config.yaml
d_mlp: 1536
norm: "layernorm"
parallel_block: false
init_std_qkv: 0.0272
final_lr_fraction: 0.03
Each number is 200 + 20 x the weight over its row's rms, rounded and kept within 0 to 999. Layers, rows and columns count from 0. The size before them is the row's rms in percent of the matrix's.

# layer 12 attention value, 384x384, rms 0.111, rows 0-213, columns 192-223
083,257,152,202,243,185,193,209,232,210,223,211,203,213,200,190,167,194,211,213,196,190,227,178,179,181,208,185,201,226,239,178,197
083,185,186,179,176,220,200,203,219,225,182,237,189,214,193,196,198,218,184,223,204,211,229,205,167,216,194,165,184,179,186,205,226
086,223,203,204,228,197,198,173,195,163,234,204,230,173,216,201,195,168,231,197,230,209,195,228,211,184,208,222,189,225,208,209,176
081,169,207,199,225,180,211,227,170,207,203,253,210,168,192,187,208,165,185,248,235,170,225,176,223,193,191,240,190,196,218,219,188
083,184,184,230,223,204,181,166,230,161,246,198,255,198,212,184,181,184,184,207,211,222,189,190,237,192,175,196,194,237,227,195,175
081,183,207,244,216,203,199,210,201,195,209,200,207,189,239,223,200,169,159,185,200,180,206,188,167,213,208,234,217,226,224,182,189
083,181,188,201,195,204,205,207,145,190,226,235,203,195,200,201,223,197,214,211,207,207,229,217,203,205,217,201,212,210,230,190,183
084,229,228,214,229,207,212,194,203,205,215,158,221,190,183,187,178,200,217,178,204,209,193,234,186,161,201,213,229,191,232,220,231
085,171,196,199,185,192,191,170,195,218,186,229,219,205,182,250,198,191,194,179,198,264,194,183,211,188,147,226,192,179,166,198,191
083,243,148,202,185,210,217,195,203,232,219,183,209,219,189,229,219,221,192,216,199,222,220,176,189,139,150,223,202,184,218,191,234
084,213,177,227,187,226,206,200,187,202,189,183,176,201,180,195,206,180,233,212,221,196,161,208,214,216,167,182,236,189,206,201,204
082,188,170,227,219,219,194,233,214,213,177,206,229,207,217,210,160,204,184,205,201,176,164,237,209,180,204,214,185,181,214,224,195
082,178,222,196,191,173,189,203,198,217,174,198,184,201,208,209,168,206,177,229,191,222,194,212,208,229,184,178,168,198,206,219,212
083,215,172,204,205,237,230,194,242,161,183,156,200,210,165,215,185,205,202,187,234,207,193,194,164,209,218,215,187,200,210,207,215
080,186,228,141,187,234,203,193,150,225,201,242,187,212,178,181,213,196,208,187,183,176,197,215,222,186,207,189,219,208,230,195,207
085,237,185,224,237,193,196,199,216,215,177,216,233,229,201,210,216,197,201,197,183,216,172,201,178,224,188,206,199,212,202,174,200
078,189,170,195,187,233,173,159,170,190,205,195,184,161,208,226,219,190,246,221,192,167,194,213,210,201,195,208,198,231,163,186,239
083,193,144,230,193,201,210,183,193,207,212,190,177,171,194,196,266,173,187,191,190,186,174,215,178,196,205,176,248,202,211,211,219
083,172,183,211,198,222,212,191,208,198,203,188,225,189,179,211,150,192,184,213,208,190,201,222,190,182,215,227,218,200,174,182,216
082,191,206,197,203,188,167,174,198,224,208,196,209,166,183,208,192,178,195,193,220,205,178,210,262,178,189,188,224,170,201,197,240
083,186,194,239,192,180,185,204,170,188,236,201,241,204,209,218,186,177,197,238,191,226,217,209,168,223,167,212,164,220,216,202,167
080,184,208,219,195,189,187,210,214,188,234,211,213,205,201,182,185,224,175,206,147,203,259,180,206,199,198,254,209,199,188,218,259
081,192,199,215,220,244,208,200,191,214,194,194,187,192,186,192,221,236,170,221,180,224,180,195,181,193,210,186,197,183,199,183,209
083,201,199,194,172,201,222,213,199,223,194,170,190,211,168,207,174,226,153,188,225,196,200,203,176,201,175,201,195,177,198,187,178
080,212,200,199,243,202,207,150,189,218,225,220,218,210,186,229,203,201,212,168,176,229,178,214,178,193,151,191,226,205,243,184,200
082,215,195,159,219,221,189,198,172,208,204,197,220,181,200,178,183,202,245,210,193,204,225,197,174,196,211,188,224,205,192,218,194
091,194,170,211,198,214,193,197,248,212,204,183,202,228,213,195,207,216,189,206,207,219,233,171,199,210,203,165,229,189,188,207,167
083,192,195,206,180,185,215,223,213,166,192,210,225,180,199,211,199,156,184,177,211,206,199,182,192,199,163,170,215,190,194,206,187
081,226,166,232,239,201,198,192,214,185,226,184,187,192,204,189,200,184,222,167,186,215,209,228,188,172,201,181,239,191,187,187,238
079,201,243,218,185,205,197,219,189,209,210,202,199,219,226,174,208,200,203,179,208,179,173,199,171,211,217,221,171,219,188,210,173
086,186,169,199,216,205,225,189,238,203,209,184,161,156,189,205,209,178,213,179,219,234,245,184,176,191,171,168,202,200,207,211,197
085,175,183,208,186,213,195,190,198,225,171,209,192,222,185,157,216,213,210,215,180,190,192,226,218,197,210,199,170,193,188,241,206
083,190,192,191,205,172,188,195,196,163,205,203,221,203,188,247,174,216,200,176,218,197,206,186,199,223,210,198,189,187,189,169,182
084,230,192,196,201,184,143,235,193,176,228,171,237,190,225,201,231,247,185,218,212,208,183,189,209,224,198,200,241,194,169,191,175
082,180,169,198,192,226,200,226,220,207,209,177,184,200,192,243,187,194,186,173,241,215,257,226,204,214,225,199,167,205,229,217,210
079,208,160,201,209,196,200,200,220,185,192,222,211,183,188,253,194,178,238,229,172,214,190,222,210,218,169,190,244,216,225,175,182
086,203,201,221,215,213,226,225,203,201,208,184,209,208,178,227,181,199,179,221,183,177,205,204,197,181,222,198,203,206,169,202,193
088,194,227,262,176,197,180,190,204,174,224,201,189,200,217,201,222,213,165,229,178,192,198,216,200,188,159,204,211,173,226,206,190
082,192,197,199,217,214,205,198,193,235,213,189,184,221,205,211,228,199,162,203,208,170,205,229,184,200,180,205,210,201,215,207,174
082,152,181,211,232,174,167,211,173,202,186,239,201,215,224,236,213,191,206,184,233,234,198,174,262,232,187,206,225,197,222,188,204
086,156,234,217,208,196,222,255,184,208,197,185,163,198,145,188,211,205,188,195,211,188,205,181,209,226,184,223,210,206,175,206,203
088,233,212,218,203,198,210,210,219,207,184,201,194,194,193,199,165,221,162,207,217,179,195,185,166,193,158,207,195,182,194,217,213
087,207,200,209,219,191,176,193,215,190,191,226,186,188,212,213,205,189,189,218,196,213,158,189,199,182,236,181,180,216,218,191,221
082,197,211,194,179,203,181,222,163,185,191,202,205,191,175,220,185,205,219,216,190,217,173,213,244,181,214,208,225,145,171,214,208
086,221,168,196,189,191,197,165,214,172,223,216,211,211,214,199,216,225,192,210,174,199,248,180,184,215,203,237,189,207,196,174,145
081,227,210,178,209,221,205,208,249,185,187,224,193,210,201,241,190,219,192,182,205,213,196,218,199,206,183,230,183,189,155,183,219
085,181,196,281,205,218,216,217,195,202,176,227,192,223,216,178,230,199,203,191,195,224,187,193,205,206,168,226,251,217,178,220,187
083,195,193,207,216,180,235,224,221,237,226,190,185,204,203,209,203,180,163,186,160,200,200,239,188,180,202,204,183,196,201,217,222
081,227,166,188,188,209,199,211,211,190,214,198,182,190,196,178,209,222,195,189,204,176,221,158,203,220,161,173,173,238,181,196,221
084,222,214,215,214,199,162,204,191,234,185,209,191,184,190,158,173,203,210,200,205,211,197,201,222,206,205,209,217,214,195,160,191
089,174,171,161,188,203,201,209,184,196,203,190,172,182,182,203,206,195,225,205,208,206,211,250,184,200,204,199,230,197,208,212,201
084,193,211,215,227,195,226,217,219,220,185,176,181,204,193,214,178,195,187,203,158,222,191,208,196,204,155,198,227,184,181,193,212
085,173,221,196,186,188,193,201,206,174,200,212,190,201,210,185,162,181,176,180,173,237,223,157,180,196,183,207,212,223,206,210,219
080,230,189,197,227,194,171,210,190,177,192,174,201,209,195,194,232,210,222,218,236,169,198,230,186,229,233,185,194,180,180,219,197
087,209,204,183,236,187,223,200,206,199,180,221,180,177,180,195,203,221,180,206,222,182,185,203,161,208,192,188,241,180,211,212,168
084,185,223,239,179,188,190,213,210,208,194,198,187,211,189,222,219,202,197,207,187,203,204,191,219,200,190,185,230,180,201,217,201
089,208,191,189,209,215,237,176,223,197,192,207,201,196,177,189,169,210,220,221,162,183,192,196,204,151,185,196,221,205,203,203,207
083,237,193,135,201,211,183,190,215,181,209,198,205,157,180,207,184,153,188,211,222,185,181,228,218,198,227,211,209,170,219,197,167
084,164,206,181,207,168,192,189,211,181,211,194,199,184,199,186,211,207,211,181,207,220,218,194,209,185,215,191,183,203,228,226,177
081,214,241,178,178,190,197,204,160,204,189,210,171,203,179,201,160,209,189,210,194,185,206,179,190,206,225,163,190,192,222,193,180
085,194,158,242,165,208,176,207,224,190,197,173,190,180,180,202,212,182,177,196,184,179,220,208,201,210,167,220,221,243,188,179,167
082,195,198,161,222,228,208,200,188,182,194,179,230,195,200,194,228,198,228,217,229,196,219,198,222,210,256,221,189,191,189,197,220
086,170,196,172,178,210,246,190,211,241,182,182,200,211,178,224,177,210,195,214,178,202,214,192,190,204,194,195,187,169,195,188,195
082,193,236,227,184,228,220,214,235,221,198,187,195,204,175,144,259,189,190,187,218,208,214,171,202,204,194,218,160,197,185,228,198
101,206,211,147,184,170,175,206,179,201,200,203,184,168,210,190,164,203,194,206,190,188,209,194,192,201,213,219,181,223,175,211,188
105,186,173,187,190,203,193,211,181,211,201,177,206,206,211,192,203,201,197,204,208,194,188,209,204,193,184,197,198,214,176,196,216
105,210,201,189,235,206,195,185,185,181,191,191,193,192,210,189,169,202,213,211,187,215,203,169,237,205,209,187,214,200,223,189,164
101,198,183,196,168,195,192,182,189,224,212,177,233,194,192,229,187,181,213,145,172,188,200,201,173,198,193,195,195,181,181,210,215
106,217,200,223,218,233,213,207,207,186,184,231,186,203,193,203,233,206,217,197,238,169,207,210,175,203,237,193,182,183,181,228,201
103,194,167,182,193,223,216,194,203,191,205,181,196,199,198,222,194,190,197,182,185,223,202,179,170,175,186,199,221,203,187,206,220
115,195,163,261,182,210,190,217,213,215,189,198,180,209,187,200,205,236,228,184,189,214,221,204,188,198,178,193,211,196,200,197,188
104,188,207,188,241,203,172,207,200,199,180,234,217,205,207,240,232,227,173,191,221,199,211,223,181,186,248,226,215,233,201,232,196
104,174,209,201,187,242,222,195,218,192,182,185,182,219,186,203,218,198,167,224,191,209,214,170,174,181,214,200,187,201,224,196,226
104,201,198,211,180,199,226,203,198,237,215,194,201,171,216,209,226,212,154,198,209,188,229,209,215,209,179,220,248,215,196,184,188
108,208,176,183,194,201,230,204,176,187,199,221,231,195,184,168,155,197,199,175,202,203,228,240,220,215,224,189,205,200,183,194,197
102,196,230,197,145,232,231,151,179,201,219,228,185,242,187,179,224,184,193,206,249,203,203,206,215,203,233,162,170,173,145,207,188
106,201,203,191,204,159,190,230,179,191,164,133,194,185,190,199,208,236,241,187,228,221,211,233,202,209,212,217,187,195,195,188,152
105,199,179,204,169,231,164,196,158,183,199,214,226,208,191,217,196,220,193,197,204,203,170,229,190,202,218,219,183,235,187,174,225
104,205,208,158,184,197,217,179,218,204,220,226,179,253,196,209,220,200,203,204,200,217,180,202,197,202,195,216,207,199,149,227,185
096,168,207,216,221,221,209,217,203,198,210,208,170,209,196,177,183,207,183,157,175,158,182,163,184,244,178,210,231,207,220,204,223
093,161,199,178,224,179,200,197,222,176,187,202,169,197,221,191,178,177,161,197,192,221,211,186,196,183,207,216,214,223,239,267,234
106,199,235,211,226,186,208,185,220,211,205,205,187,200,178,170,227,229,193,195,221,198,181,198,197,200,192,208,177,221,183,184,178
102,167,206,191,218,206,182,169,202,216,212,204,200,215,170,177,225,182,169,192,246,190,198,205,187,194,184,191,207,219,162,223,170
106,195,153,195,214,195,168,246,192,213,221,199,170,160,217,195,209,178,210,175,188,200,211,187,196,195,171,207,219,209,202,227,190
100,192,208,200,245,161,216,214,211,197,211,170,179,184,191,177,208,210,213,188,210,191,191,151,216,214,183,224,186,197,187,230,190
098,217,194,199,172,185,209,179,211,180,205,219,198,233,167,221,161,212,182,179,189,180,201,178,204,180,231,207,219,176,184,191,209
100,189,181,231,203,208,218,185,207,206,192,206,174,158,207,190,180,171,207,230,181,162,219,192,223,219,191,190,222,169,187,227,166
110,158,245,198,180,187,193,170,208,167,204,223,211,177,253,161,185,227,207,191,251,225,185,195,186,199,189,220,181,202,239,222,210
090,227,226,199,184,222,192,229,243,211,156,232,219,210,236,221,188,191,202,190,197,242,197,183,213,151,211,200,200,184,228,175,197
094,188,231,213,187,208,177,184,230,187,218,178,241,234,180,214,232,234,168,189,188,201,218,227,166,200,182,194,225,208,172,198,204
102,205,184,202,249,209,212,216,190,187,175,184,209,176,232,206,198,183,206,215,151,239,202,193,192,180,216,210,207,212,238,205,206
100,247,201,171,179,178,199,190,226,203,223,194,192,196,220,219,181,199,223,195,220,194,180,211,221,202,200,177,199,228,182,218,202
110,203,224,199,189,215,161,209,245,190,185,195,194,196,201,185,227,240,216,204,225,203,199,204,191,213,204,214,194,215,173,159,190
105,172,205,194,190,136,222,221,191,178,177,173,240,192,216,180,203,209,212,168,196,212,186,234,199,224,181,203,190,215,198,216,187
102,207,245,210,240,176,158,198,214,206,203,185,223,210,181,188,227,189,212,201,192,178,200,197,202,217,190,202,189,199,209,201,189
106,198,226,175,210,201,208,193,219,198,184,226,192,204,229,219,217,189,218,184,182,217,187,219,210,195,173,203,195,203,177,198,200
108,257,166,232,192,169,230,210,160,194,223,211,156,185,225,191,208,172,232,223,225,177,176,205,201,196,179,197,240,214,220,202,200
104,178,182,206,216,214,180,244,203,202,185,186,194,199,231,192,154,233,182,192,197,148,235,198,239,207,221,181,202,191,183,256,204
104,208,234,208,171,193,165,183,172,204,201,205,194,203,202,153,228,194,200,179,197,195,218,207,203,196,166,186,181,204,191,207,175
103,210,198,161,210,179,198,158,177,206,196,215,196,197,239,131,195,209,180,186,199,178,211,196,178,233,181,201,159,223,181,218,190
110,180,213,201,163,251,171,178,234,195,181,187,209,195,160,217,193,176,183,218,187,206,204,210,211,206,189,161,214,237,218,193,195
104,179,219,198,238,139,205,181,192,187,197,184,194,235,200,188,201,208,221,207,227,216,167,181,187,174,186,225,187,192,180,212,179
108,160,217,166,175,147,208,201,214,189,194,187,198,197,227,214,200,190,213,183,184,208,222,200,177,203,136,213,191,233,151,223,201
096,165,214,192,193,188,215,168,176,186,189,187,188,209,215,166,209,213,173,187,200,213,210,200,207,198,220,189,135,209,220,196,210
105,170,214,225,236,214,202,169,227,188,227,242,194,188,226,196,240,206,183,179,195,157,200,184,201,193,192,188,210,195,191,231,207
109,194,196,218,197,205,209,249,218,206,193,180,193,212,217,201,236,204,201,182,188,205,218,195,195,201,190,193,199,210,209,221,212
104,212,162,195,175,229,202,196,209,196,167,223,178,206,193,174,187,179,175,202,220,183,173,228,192,215,199,215,240,181,179,197,225
103,219,186,226,225,184,197,196,192,197,209,215,192,232,211,238,244,211,225,191,184,191,190,190,198,204,181,186,190,184,169,159,169
104,204,227,206,203,213,211,199,212,205,199,194,197,256,190,191,245,185,186,199,179,229,229,175,179,186,202,180,184,198,165,237,203
105,192,218,217,206,235,230,206,201,204,203,203,205,196,201,202,203,204,175,241,191,188,223,220,227,217,207,200,217,160,209,162,191
105,202,205,210,188,216,220,194,147,191,222,177,193,187,192,187,206,168,171,171,198,173,222,220,217,202,195,193,207,193,166,175,182
109,164,197,195,224,216,221,170,206,230,206,215,225,207,217,201,197,230,161,180,205,182,215,167,210,180,202,229,202,199,185,195,193
102,175,174,177,224,235,181,191,206,201,181,225,189,195,233,197,161,195,172,195,183,189,218,212,206,196,245,162,190,213,213,203,168
105,176,183,222,212,238,206,211,220,231,223,205,203,200,206,237,234,214,169,207,227,199,185,210,223,190,208,185,235,198,169,201,170
104,217,230,190,199,204,155,198,211,194,186,237,192,205,204,202,192,227,210,198,224,177,201,214,234,222,223,190,188,217,172,211,184
097,204,159,192,210,193,225,221,233,180,224,209,240,176,241,177,197,163,228,218,169,204,205,194,180,229,177,190,209,187,230,187,219
106,183,166,205,198,209,221,214,200,205,208,189,233,208,204,200,215,209,200,184,234,214,223,228,190,197,198,160,217,197,170,225,211
096,185,195,196,213,186,202,231,178,195,184,212,194,167,172,189,182,198,239,218,190,228,184,196,172,191,201,232,223,196,178,227,162
098,195,211,213,201,241,198,208,216,235,204,216,232,208,195,205,200,180,203,173,141,206,191,207,167,194,164,212,229,245,228,174,242
103,204,219,175,199,217,231,179,199,209,214,190,202,216,238,220,181,160,187,193,199,162,219,189,205,185,198,183,207,220,211,230,206
102,185,181,225,165,219,208,181,238,193,182,201,212,162,210,200,181,169,185,233,217,220,195,199,206,203,212,188,181,204,202,243,203
106,193,217,215,180,213,211,179,213,162,188,238,204,211,228,203,192,180,172,197,229,194,170,229,188,191,217,197,210,221,204,194,172
100,198,219,213,192,197,189,217,208,168,192,177,202,203,205,204,231,217,215,188,195,213,189,215,215,212,165,212,201,216,203,224,226
100,202,196,182,200,178,210,191,185,218,216,164,168,168,187,199,194,204,202,205,185,183,199,184,213,200,189,223,179,189,237,169,244
098,202,146,210,184,211,181,208,187,236,218,183,214,211,167,188,163,192,184,204,188,198,220,208,201,225,226,187,222,181,207,196,207
106,216,190,176,202,193,184,230,184,176,221,168,230,234,202,200,206,204,257,189,200,245,199,209,181,195,215,174,199,185,180,230,188
096,227,209,192,199,199,217,204,226,203,200,179,168,209,182,216,198,167,259,212,183,181,202,171,218,207,194,196,198,190,189,207,205
109,211,164,204,232,182,189,205,177,214,243,211,214,199,187,192,207,255,227,196,202,188,195,192,178,218,207,198,206,212,205,200,204
080,193,175,212,244,174,196,191,213,200,194,212,185,213,187,211,186,154,248,182,193,179,202,173,214,224,195,184,199,162,171,217,192
083,207,194,184,229,203,208,227,173,207,224,204,199,180,176,188,174,160,184,235,190,226,210,200,211,247,207,159,173,173,210,177,167
077,244,226,199,220,189,233,193,135,210,190,206,211,186,217,198,178,222,225,204,154,188,194,207,203,208,227,184,169,194,174,234,205
082,206,220,174,197,169,205,207,181,209,185,219,209,225,199,184,202,180,179,217,197,185,190,208,186,242,207,201,220,170,172,202,160
090,207,181,180,199,168,212,195,192,204,208,193,211,215,179,207,185,190,191,186,216,223,174,196,215,212,225,181,184,161,217,205,197
086,218,212,249,200,202,229,217,210,188,192,208,201,206,246,210,200,179,197,184,158,197,221,203,183,194,187,188,175,207,184,202,218
080,210,189,188,214,219,217,230,223,198,192,208,208,205,194,222,214,182,210,190,171,213,161,204,197,187,171,181,144,200,168,214,207
084,213,202,207,187,213,169,186,215,217,220,159,204,193,193,192,224,175,205,187,223,201,235,163,215,224,213,198,205,200,191,192,168
087,209,203,194,238,209,162,227,225,195,199,232,185,198,170,193,177,189,175,163,188,215,160,193,228,198,235,147,182,189,194,184,222
078,209,201,176,187,171,183,225,173,196,226,190,228,241,191,207,211,190,179,209,174,210,181,205,183,189,231,209,233,213,197,179,233
088,191,190,162,232,198,196,231,185,183,213,199,201,206,218,190,186,206,175,170,220,218,177,217,213,203,212,177,181,192,191,181,218
087,222,197,238,195,225,192,183,199,186,173,231,180,215,177,204,179,182,204,209,203,156,202,159,193,219,206,225,213,217,208,195,194
085,211,175,221,182,167,186,207,188,222,199,220,188,218,181,212,166,215,181,223,171,196,201,184,184,207,200,220,211,221,202,180,182
081,167,180,216,210,197,222,198,264,164,178,201,195,170,185,229,231,185,192,198,191,179,186,210,216,204,187,221,176,207,166,180,186
084,195,228,205,190,229,196,201,203,207,217,178,200,174,182,201,232,194,205,210,206,210,238,158,172,201,196,191,217,231,224,221,208
083,202,190,214,220,188,234,208,212,254,223,190,211,199,207,207,233,195,226,220,206,177,226,178,219,208,180,206,228,226,199,223,199
079,182,183,219,196,218,194,220,191,171,218,197,186,193,201,210,185,201,201,181,183,200,210,190,189,255,208,214,208,206,177,225,175
078,191,214,204,177,194,163,219,163,209,170,189,220,216,242,203,208,192,169,212,196,199,218,179,200,191,193,222,155,171,209,214,196
080,186,182,219,232,203,247,231,220,147,182,195,205,176,202,213,182,177,187,193,204,199,189,200,211,210,195,210,181,143,201,240,223
086,200,163,180,163,208,184,227,189,186,180,198,175,196,191,178,144,179,230,181,201,232,173,211,175,216,216,195,219,196,229,159,203
082,214,221,189,206,203,189,201,208,193,184,205,206,217,193,201,227,242,184,230,192,207,195,205,203,171,204,162,210,182,177,231,193
081,185,180,209,159,172,219,181,184,209,157,149,210,196,211,183,208,180,225,191,194,209,165,166,167,199,198,163,224,212,200,195,184
077,213,190,199,206,217,189,182,267,204,231,239,217,206,212,204,208,184,199,204,174,190,182,181,179,201,176,187,188,190,189,192,212
088,202,188,161,198,206,179,217,172,186,202,222,193,194,173,189,190,219,182,205,208,217,209,210,227,180,199,145,191,198,218,166,214
084,241,181,223,197,224,190,207,184,169,227,213,207,203,183,210,205,192,223,190,195,192,202,183,223,178,180,210,204,195,187,220,208
080,204,178,209,198,216,212,201,172,198,204,205,193,178,202,208,156,195,194,184,199,250,170,202,211,166,169,201,205,200,208,197,208
078,177,208,194,188,209,201,204,210,212,217,181,242,207,224,176,216,198,210,236,211,189,221,209,172,178,212,203,221,215,202,233,204
073,176,165,196,219,215,179,178,170,144,171,235,197,212,220,212,177,210,238,178,190,222,163,211,187,196,199,182,190,219,163,211,219
077,243,166,176,197,216,227,196,175,187,198,212,180,173,157,226,242,217,201,208,210,198,169,217,189,192,217,172,227,225,205,168,200
080,193,190,197,188,180,162,245,182,176,209,205,206,198,204,190,177,209,222,218,186,219,222,216,181,174,177,216,209,171,193,211,202
082,197,216,161,190,211,186,210,210,222,206,217,211,169,210,213,203,183,216,172,185,218,204,209,198,204,208,161,179,198,178,197,217
078,222,216,214,218,197,223,202,215,198,236,219,232,215,241,195,232,186,207,215,143,243,254,223,168,179,156,235,200,202,173,235,184
077,197,179,245,218,185,203,193,201,212,197,195,229,191,166,180,221,169,189,221,239,212,177,227,192,196,220,180,208,229,184,185,171
078,208,198,164,171,189,191,176,199,218,230,205,154,209,203,208,234,248,213,214,195,246,208,171,191,170,174,216,219,173,223,199,173
079,213,191,207,208,192,249,207,147,214,199,218,198,205,171,167,223,192,177,168,191,231,187,246,206,201,219,209,194,182,187,199,200
094,195,196,179,203,218,177,204,193,222,197,206,189,189,199,160,195,226,233,225,203,222,151,220,192,235,208,182,184,203,234,181,210
083,223,176,192,188,222,161,184,196,178,177,193,195,201,205,231,196,214,201,231,227,209,227,220,190,145,207,180,183,193,183,194,202
081,214,184,214,199,231,221,217,176,180,172,221,179,197,179,183,196,232,213,231,204,201,179,212,219,216,207,162,179,167,186,182,235
078,207,174,202,190,208,190,223,187,195,198,176,197,176,184,199,178,205,176,204,202,225,214,204,191,206,153,188,226,218,198,211,203
078,209,211,203,220,159,206,222,165,189,173,225,187,205,159,208,188,190,195,195,192,186,229,209,244,174,190,186,184,194,192,208,217
085,198,196,207,237,196,176,190,176,182,189,227,188,204,196,196,177,209,181,200,184,206,150,185,229,212,220,192,181,198,180,184,204
082,195,174,226,185,175,218,174,229,211,194,200,208,225,185,191,208,182,191,199,223,182,209,179,184,158,194,259,231,237,187,200,195
077,210,198,189,199,214,213,207,197,189,192,197,151,174,218,217,198,220,204,197,239,190,221,208,180,234,214,164,188,253,202,182,187
087,187,215,201,190,196,167,206,207,227,202,194,181,204,203,184,223,183,211,201,189,229,185,220,170,189,185,222,234,230,221,195,200
077,216,200,197,200,198,211,169,197,213,213,221,188,201,220,206,205,248,219,186,169,200,144,181,184,196,184,226,201,195,229,193,171
076,234,192,213,210,215,228,189,198,200,189,212,205,208,195,184,203,203,174,199,202,187,229,229,167,231,212,204,192,210,208,218,197
084,200,184,214,242,193,193,178,180,189,205,178,208,193,156,217,218,203,189,194,202,190,173,219,188,205,221,216,179,184,185,191,164
076,202,183,188,235,226,226,226,193,207,219,189,196,192,175,199,252,208,232,213,188,199,194,186,225,243,198,165,187,199,169,199,171
091,209,210,199,198,190,174,201,168,190,233,205,197,205,221,199,208,184,197,205,226,202,202,183,235,174,197,186,202,207,225,187,211
086,197,212,197,204,190,221,215,205,171,238,234,215,214,219,197,215,201,227,199,181,195,197,197,216,198,205,213,210,147,185,194,206
092,192,178,209,191,206,181,209,177,213,209,192,182,189,169,202,186,217,196,209,209,214,197,220,223,207,212,143,217,193,216,169,170
084,201,174,221,204,212,181,201,212,220,177,156,234,193,212,234,169,194,228,169,166,186,182,201,186,186,198,233,244,207,200,217,184
078,209,195,188,193,191,203,205,196,209,211,190,209,198,184,184,191,207,190,185,183,185,193,167,213,192,156,204,178,194,188,227,237
077,238,220,192,225,217,224,210,197,191,199,206,208,192,181,173,188,180,188,238,168,177,185,215,239,219,193,221,190,191,209,189,201
091,202,218,211,218,209,239,164,244,166,192,226,204,172,175,235,221,172,185,184,190,185,221,211,188,192,173,232,192,182,179,223,194
080,188,172,213,207,204,191,205,172,175,206,183,182,213,209,211,185,212,225,149,197,193,200,170,220,182,188,195,212,197,196,195,220
083,197,231,225,224,215,235,191,220,200,210,195,190,217,189,201,199,173,194,196,172,170,195,214,215,200,189,192,218,206,223,225,197
084,191,236,195,193,191,195,186,181,210,190,216,201,235,228,203,187,241,176,208,219,211,180,219,210,188,207,237,204,184,201,214,231
078,204,255,191,198,229,162,196,195,225,191,180,201,217,222,207,207,175,220,195,196,185,196,218,185,214,203,227,156,157,203,235,200
077,196,183,207,200,183,183,199,170,206,236,188,241,215,174,174,218,175,202,206,224,173,219,195,210,212,206,177,220,241,173,190,177
071,213,228,181,213,188,185,170,195,197,168,181,196,172,209,205,183,193,184,226,200,189,225,195,226,241,222,206,185,204,188,204,144
081,219,213,203,243,201,192,201,193,171,197,187,185,156,179,158,193,192,223,214,207,176,212,181,201,190,171,209,192,184,180,234,228
080,198,188,215,220,175,235,201,210,202,177,187,196,198,197,182,209,224,182,200,190,191,201,248,218,166,209,200,174,171,200,222,180
082,204,211,199,153,211,171,170,177,188,212,212,217,217,220,191,199,216,195,205,161,194,243,196,179,168,214,221,203,214,228,217,208
104,168,200,212,179,198,156,227,198,188,175,160,214,216,219,182,180,198,220,173,210,199,234,204,180,251,248,210,200,240,204,216,202
105,217,206,200,189,210,199,201,197,178,180,191,189,224,211,190,184,205,215,176,265,197,207,205,192,215,216,213,200,215,142,179,170
104,154,197,156,226,175,224,227,230,208,215,198,184,206,227,213,220,217,190,235,190,193,186,215,201,235,201,203,203,188,162,186,146
104,209,197,168,209,185,190,235,222,200,213,191,189,227,191,199,172,186,197,201,191,191,206,230,225,189,186,196,176,173,167,183,231
101,229,185,186,189,202,202,197,191,219,193,186,210,197,210,200,173,183,201,219,186,239,227,211,197,192,227,178,186,225,234,231,181
101,211,196,219,188,222,188,215,170,188,210,206,204,195,226,158,190,201,216,232,212,147,206,196,209,219,206,193,177,203,221,236,227
099,204,203,208,200,235,193,204,188,184,178,166,219,214,193,190,172,198,204,199,192,202,175,167,159,186,184,182,185,204,215,186,199
095,187,201,179,184,196,198,208,185,194,182,207,215,187,163,239,200,203,197,164,190,200,203,217,152,209,191,205,194,195,186,186,257
103,247,170,187,198,171,237,200,189,151,209,198,200,193,165,166,202,215,176,202,178,226,195,192,178,176,241,213,188,212,209,194,214
100,166,196,197,168,206,207,203,205,178,220,196,212,207,215,176,208,187,233,210,212,209,199,189,219,179,200,218,204,204,177,228,183
100,222,173,182,204,210,181,197,196,230,195,168,184,212,224,192,167,179,222,203,221,203,211,210,222,207,167,168,195,225,214,191,168
104,180,199,216,220,184,207,153,175,219,226,196,199,184,203,188,185,237,196,185,208,205,184,184,204,213,166,264,208,207,176,209,193
101,188,218,196,206,217,208,200,241,216,199,209,190,200,228,164,208,186,216,202,216,210,237,203,200,168,195,224,219,206,165,175,195
101,171,238,177,194,171,202,216,219,189,206,241,209,193,217,196,194,183,202,181,237,219,236,229,155,246,218,241,176,202,206,175,226
105,181,192,206,214,216,193,227,199,168,210,219,189,211,175,237,144,193,202,205,201,182,223,249,193,185,202,196,207,194,170,181,187
101,230,197,207,208,155,182,204,215,197,215,192,179,209,203,208,212,222,201,192,214,191,160,206,184,178,209,205,197,198,252,195,219
104,203,207,179,194,189,165,194,197,182,199,226,182,205,238,190,214,202,204,217,219,213,241,210,207,192,219,205,201,193,172,152,185
101,203,193,145,215,203,212,185,222,231,217,227,140,177,178,220,209,170,211,187,202,224,205,203,189,192,200,191,182,174,195,204,206
097,221,227,174,193,225,230,217,193,184,187,173,154,187,213,195,204,228,241,216,216,172,189,186,214,186,205,176,186,224,203,140,214
103,230,167,235,174,204,185,194,179,193,239,223,195,227,202,209,218,199,197,200,194,228,215,196,232,207,175,188,205,215,178,192,178
098,152,217,218,204,189,205,227,193,218,194,205,197,189,176,218,164,195,197,180,215,191,202,206,180,197,212,180,230,192,201,221,199
101,209,203,182,190,195,217,207,209,217,169,198,220,233,231,188,200,246,196,203,225,191,181,218,246,191,191,227,205,178,238,227,148